config.yaml
vocab_size: 1467
init_std_down: 0.0
lr_head: 0.0077
decay_fraction: 0.559
doc_mask: true
Each number is 128 + 32 x the weight over its row's rms, rounded and kept within 0 to 255. Layers, rows and columns count from 0. The size above them is the row's rms in percent of the matrix's.

# layer 10 attention output (transposed), 96x96, rms 0.101, rows 3-10,34-42,66-73, columns 0-95
size [116 125 126 121 130 110 105 136  84  70  79  88  67  75  81  92  77  79  99  93 101 108  91  99 104]
[[130 115  87 101  86 124 117  85  83  78 154 153 113 148 155 108 157 142 127 119  67  75 156 116 134  90 156 139  82 109 157 115 159 146 144 120 160 148 115  99 101 113 103 131 101 106 116 123 134 117 114  84  84 112 192 108 102 131  95 128 135 109  18 136 206 100 176 143 175 140  91 122 108 152  71 138 196 108 147 121 142  52 148 183  89 130 138  85 132 125 158 154 150 129  89 141]
 [138 150  61 126 156 129 118  82 105 102 172 117 147 168 142 130 144 129 163 129 121 109 185 169 144 166 157  91 131 160 122 131  96 131  71 167  75 150 134 127 184 114 165 137 119 129 125 121 104  89 176  87 175 161  93 150 118 200 170 121 169 142 132 121 155 145 144 169  61 114 123 112 133 143 198 156 129 121  84 119 189 143  81 178 158 127 155  79  51 163 156 125 118 134 170 142]
 [ 59  91 121 135 143 147 125 166 127 157 125  94 125 112 120 127  85 160 151 157  78 189 145 100 132 140 143 148 150 170 150 141  97 178 120 148 142 177 126 121 117 108 134 174 107 113  71 118 137 116  97 162 110  96  97 189 130 214 112  79  99 175 131  94 150 140 186 167  82 136 158 102 139  90 117  80 123 185  50 119 105  92 117 106  97 124 181 183 118 137 178 169 140 119 119 126]
 [167 103  84 119 126 117 136 127 142 169 167 182 195  97 116 138 109  44 127 125 123 140  85 132 101 139 128  96 159  88  79 124 144 190 144 110  83 108 157 108  95 155 168 154  84 158 115 120 162 114  82 148 161 137 124 147 120 118 183 165 186 149 116 153 154  84 166 160 130 119 156 128 147 164  43 139 151 105 115  85 146  99 160 199 189 115 111  76 115  97 157 110  99 141 130 139]
 [156 109 111  85 118 155 132 140 158 135 130 142  75 153 185 140 135 153 141 122  53 118 177 151  52 149 151 107 106  70  97 168 128 121 120 191 116 127 143  88 124 130 130  92 134 118 141  93  65 210 120 168 107 126 136 176  78 183 172 146  83 156  69 143 117 162 146 148 127 112  71 128  85 120 106 132 111 141 157 100 104 112 135 121  81 140 147 172  95  96 186 160 122  91 118 158]
 [ 93 193 163  95 176 122  44 133 112 112 166 108 171 164 128 104 216 132 128 128 145 109 166 155 131 117 138 149 172 166 154 154 110 168 127  82  46 127 140 114 175  93 161 134 160 144 150  94 185  98 137 132 116  97  98 107 171 112 164 157 153 137 152 170 128 145 134 156 129 182 121  89 123 137 186 128 126 159 118  84 107 102  70 140 169 152 128 145  94 132 181 138  98 125 171 142]
 [ 66  97 126  92 123 117 120 138  80  24  86 168  91 169 108  61 143  90  96 134 135 133 107 111 117  56  89  94  90  87 103  74 105 122 144 101 147 146 106 129 137 126 125 143 139 110 151 150 111 125 155 124 200 112  84 176 122  81 151 146 140 114 153 110 164 101 128 117 106 112  56  81  86 176  79 111 164 107 132 148 130 130 102 188 112 152 124 107 119  98 121  79 145 141 155 146]
 [127 144 132 147 112  23  91 139  76 162 138 131 106  98  94 136 132 145 148  81 135 138 159 141 114 159 157 156 138 184 150  67  82 135 111 140  83 176 143 116 122 124 127 171  73  97 133  94 145 114 110  82 112 164 171 161 151 155 133 153 138  93  95 113 219 182 167 198 151 119 146 119 128 125 160 145 149 121 143 125  78  92 160 168 127 108 103  79 113 177 139 113 115 150 181 105]
 [123 156 140 167 134 151 140 156 182 126 137 144 189 133  78 177 115  91 105 144 146  98 164  98 111  69  77 123 101 153 136 113 169  91 114  95 158  89 134 134 141 149 124 118 149 133 161 148 149 148 117 118 152 105 113  40 186 100 152 133 151 143 188 121 181 142 120  73 138 113 133 212 157 116 154 174  66  90 120 106 125 215 119 103 169 106 106 152 170 156 129 139 125  89 107 102]
 [163 170 122  94 155 122 144 108 141  85 117 122 142  99 129  87  68 104 137 137 106 158 136 136  95 127 186  87  92  95 164  95 115 200 151  88 130 113 138 152 108 126 125 163  91 117 167 163 195  55 176 142 113  75 146 144 148 168  92 160 111 143 131 131 171 140 139 127 101 103  87  78 105 169 123 145 145 128 154 193 126  94  87 175  92 109  88 164 131 133 104 187 176 155 141 190]
 [ 97 147 183 173 178 137 120 143 121  87 175 123  84 126 139 103 124 103 168 114 115 185 129 144  93 148 137 111 123 135 205 130 161 118  84 110 130 176 167  94 143 163 123 103  95 109  87 142 123 120 154  71 100  84  85  94 144 145  42 120  93 119 115 115  74 188  99 145 108  93  70  75 110 159  90  84  85 106 140 152 110 113 117 166 132 159 114 170 112 149 127 127 161 187  94 144]
 [110 123  87  91 134 169  69 125 128  86 151 115 172 109 152  99 141 144 116 121  92  53 136 144 134 133 119  92 136 102 167 101 147  81 124 207 142 110  77 130 115 113 147 112 168 158  81 149 226 104 136 105 170 154 122  62 145 180 163 104  93 129 143 113  52 114 156 125 103 135 147 164 161  77 105 131 153  75 106 133 166 139 124 114 115 121 114 180 118 170 112 137 152  84 102  90]
 [148 146 178 145 101 153 112 145 167 111 125 134 132 173 127 122 153 153 166 170  69  90 110 139 121  91 156 176  56  44  98 129  94 146 157 126 110  88  93 111  81 174 100 122 124 169 150 110 135 169  91 156 126  95 102 123  96 123 130 198 160 152  64 154 159 175 133 142 175 184 153 151  40 166 127 172 121  73 133 116 112 107 166 100 119 111 116 101 109 136 105 130 123 108 134 115]
 [146 153 121 145 131 119  93 125 128 145 168 127 129 100  77 126  95 164 115 135  70 115 128 118 174 122 161 151 143  92 131  91 102 124 143 182  97  78 112  62 126  91 119 166  53 137  92 145 121  97 124 149 140 128 187  71 120 133 159 146 131 144 119 151 216 169 129  82 142 180 158 139 103 113  86 166 123  68 189 161 123 147 165 155  99 103 144 176  79 110  64 143 167 112 121 169]
 [ 87  41 136 100 138 185 141 179 149 176 149 128 133 138 141  97 154 141 141 159 111 130  88 112 190 132 172  93 148  83 113 159  80 122 147 154  92 117  86 112 146  72  88 116 148 112  91 103 194 156 100 131 144 176  99 163  69  73  85  96 106 112 173 164 100 121 154 164 183 170 159 123  97 113 113 145 123 116 105  82 111 122 126 158 106 183 149 149 127 110  94  88 100 156 140 101]
 [112 153 110 128 126 204 164 114 126 165 117  87 115 158 124 103 116  77 125 148 170 105 109 136  97 140 181 152 129 136 113 140 105 127 217 119 138 142  88 170  94 104 150 127 161 176  51 132 149  65 136 155 154 120  94 129 132 146 134 161 116 130 124  98 175  41 176 125 136 160 147  97 119 182 123 101 156 117 100 178 170  69 122  92 112 113 169 159 144  98  85 104  68 100 145 152]
 [134 160  90 137 138 153 116 182 148 123 126 205 149  94 110 115 131 139 114 153  89 104 124  85 192  99 162 118 113 169 107 108 158 100 100 155 167 129 128 115 116 111 156 119  69 119 151 118 108 174 108 125 107 118 105  24 103 169 121  98 168 139  92 180 167 164 105 106 170  72 164 146 121  88 153 152  93 142  88 112  89 132 125 122 152 119 106 118 109 173 127 122 195 196  98  68]
 [ 99 125 125 143 172 116 145 132 143 126  78 138  91 123 138  84 146 112 133 104 147 147  99 115 192 102 133 139  84 143 152 142 147 141 140 185 137 128 154 164 104 131  84 115 120 125 147  83  74 131 163 103 161  89 106 113 153  77 159 132 140 171 153  92 175 129 149  61 140  79 145  65  91 205  65 156  69 122 106  78 159 121  87 116 140 163  86  76 152 113 121  77 133  84 101 182]
 [143 122 121 132 120 114 153 152 123  65 183  87 131  93 126  82 114 117 119 140  18  92 161 124 108 103 131  98 202 113 161 144 142 160 127 132 114 102 110 113 171 121 112 144  87 153  85 149 177  81 142 172  60 122 171  82 116 118  88 106  86 143 118 153 132 141 106 172 162 157 120 121 157  86 128 156 153 150 115 107 139 113 145 136  74  93 218 101 122 159 112 166 149 160 105 173]
 [154 180  97 170 137 141 139  95 130 115 142 136 135 125 136  87 137  79 138 106 105 178 156 145 106 162 149  82  94 137 146 123 117 123 118 191  96 151 179 161 154 157 170  99  71 150  78 130 133  93 183 145  75 138  87  79 162 177 138  45 110 131 127  94 126 107 115 123  61 123  84  70 103 142 105 109 114 121 155 116 188 122 115 193 149 124 170 107  93 140 142 114 163 162  75 166]
 [153 101 172 105 149 108 137  88 107 134 152  61 131 102 120 145 125 107 148  92 126 141 131 158 104 114 116  52  80 104 161  96 117 134 135 172 118 109 111 167 143  99 110 103 125 124  64 156 150 184 150  99 127 126  62  87 154 137 117 114  68  93 122 120  83 103 201  83 122 140 107  99 161 111 158 108 178  84 127 106 128 122  89 121  85 129 156  97  65 165 179 120 144  51  67 128]
 [103  51  95 139 115 157 121 154 155 122 112 137 170 173 159 125  95  80 134 113 195 123  98 118 152 118 154 160 122 134  57 125  86 119 118 105  75  49 155 125 137 187 148 126 143 165 149 153 132 150  68 155 142  96 113 158 170 133 148 146 230 138 112 124 167 102 164 139 144 105 190 182 109 115 103 160 155 125  77 142 122 110 137 121 151  84 119 122 119 118 130 179 107 129 189 137]
 [119 119 159 151 180 126 145  99 131 168 127 127  80 125 101 176 107  96  67 114 126 114 148 176 155 171 118  48 152 121 133 103 163 128 134 180 121 128 149 132 149 124 101  96 115 116 163 108 108 146 123 255 133 134  87 156  91 107 119 134  80 132 136 170  86  68 107 134 157 114  90 113  88 106  86 116 119 122 140 126  83 104 157 145  73 130 137 150 112 143 146  93 167 131  99 135]
 [ 88 156 171 144 123 153 125 175 122 150 177 111 140 168 156 138 152 125 180 141  99 136 153  94 114 140 127 176 129 183 199 149 142 177 111 142 113 139 161 134 153  85 129 117 156  95 205  61 155 155 138 127  74 122 139 119 147 105 107 113 130 125 129 171 109 166 118 177  71 195 121 181 138 166 201 149 147 154 170 126  90 146 120 163 119 186 168 140 120 126 153 154 144 128 160 196]
 [ 64 118 101 135 137 139 137 128 147  67  93 126  88 133 101  30 126  83 102 127 136 109 142 130  91  65 155  83 140  72  83 126  64 120 143 138 168 115 116 185 126 159 138 140 113 152  95 134 115  71 156 150 157 136  66 143 127 112 157 108 107  78 172 116 142  82 130  89 125  93  90  72 116 153  96 125 140  85  93 134 127 104 106 118  85 110 122 159  74  99 149 123 123  47 144 146]]
# layer 10 attention value, 32x96, rms 0.101, rows 3-10, columns 0-95
size [ 94 102 108 103 101  97  99 106]
[[ 65 160 154 101 137 115 135 146 143 136 106 151 138 167 132 122 143  89 141 126 102 200  53 153 120 130 190 202 108 160 128 194 173  89 135 171 159 124 128 157 124 169 162 111 159 106 168 174  94 202 144 108 153 117  91 108 205 170 148 201 119 197 140 116 153 125 123  98 148 166 157  96 108 109 159 133 105 130 147 112 127 171 128 135 128 129 147 102  93 140 126  99 112 132 161 146]
 [112 100 113  83  71 130 155 139  83 102  85 103 115  92 152 133 159 152  96 151 165 117 103  85 190 139 146 178  95  95 157 135  83 178  88  92 162 109 127 165  89 130 178 138 158 127 176 138 123 206 120 169 125 163 111 124 126  95 143 192 123 121  80 129 126 103 118  99 109 121 136 149 151 144  85 130 200 114 170  52 139 135 115 100  88 116 159 125 143 115  71 124 118  96 139  56]
 [127 107 190  91 106 139 125  91 122 100 171 158 132 156 117 160 136 111  84 105 147 125  87 164 139 140 100 123  82  33 118 144  94 117 135 109 158 107 142 171 117 160 206 200 132 146 155 153 113  65 124  79 131 151 115 123 100  69 168 105 145 135  94 122 150  96  98 128 155 139 113 135 121 157 145 153 146 120 136 155 137 179 147 160 145  21 133 119  64 130  94  75 139 139 118  90]
 [122 172 153 124 144 101 130  86 125 125 178 117 154  70 163 113 148 165 136  95 107 165 118 160 136 107 212  98 114 114 211 154 174 170 126 183 155 182 131 149 182 117  85 128  79 106  94 176 144 125  81 130  97 134 125  68  95 164 112 149  96 147 158 159 123 129  99  92 123 137 151 131 176 101  50 110  98 211  99 117 136  91 143 112 103 116 124 120 113 128 154 113 117 112 142  92]
 [113 156 192 125 144  94 140 108 150 123 140 176 162 111  94  74 178  98 163 153 135 164  96 154 164  90 128 140 105 107  65  82  91 166 145  89 151 115 101 177  73 127 111 140 145 112 151 113  74 124 128 158  61 126 102 127 162 132  68 133 114 107  88 119 140 106 110  53 129  70 150 192 130 165 148 127 127 151 141 148 113 153 119 132 179 125 167  90 129 154 193  85  73 139 122  94]
 [163  43 132  79 112 166 123 140 125  97  69 148 101  77 142 152 148 101 135  70  99 115 126 102 103 124 119 146 178 125 120 129  72  93 109 114 163 125 126 144  95 145  71  74 185  91 131 137  99 150 167  82 119 151  91 110 150 120  76 126 119  99  97 107 119 192 108 117 120 131 114  55 143 106 113 129 173 168  91 160 187  74 141 129  95 121 105 121 145 150 115  57 148 176 139 158]
 [128 166 176  67 151 141 135 125 129 143 166 102 102 164 138 108 172 125 137 156 177 145 174  74 162 109 113  97 146 141 128 198 145  46 140 122 104 132 117  69 106 115  86 167 115 103 151 125 167 169 152 108  98 110 135  53 125 149 106 134  81 160 120 104 124 118 165 199 115 107 128 169 125  67 115 166 156 115 148  94 108 173 149  97  92 115 139 119 150 144 110 178 140 156  71  62]
 [116 115  97 132  75 160  92  82 164 124 185 123 115 144 169 124 111  97 122  47 101 161 111 169 195 107  89 147 105 122 128 113 144 124 126 138 168  90 110 103 132 191 108  85  83 134 120 151 152 113 114 131 157 146 141  99 141 137 136  87 128 167 104  62 127 122  91 134 103 183  86 138 104 192  94 101 107 196 109 109 148 121 136 156  95 137 205 120 177 161  96 114  96  79 185 125]]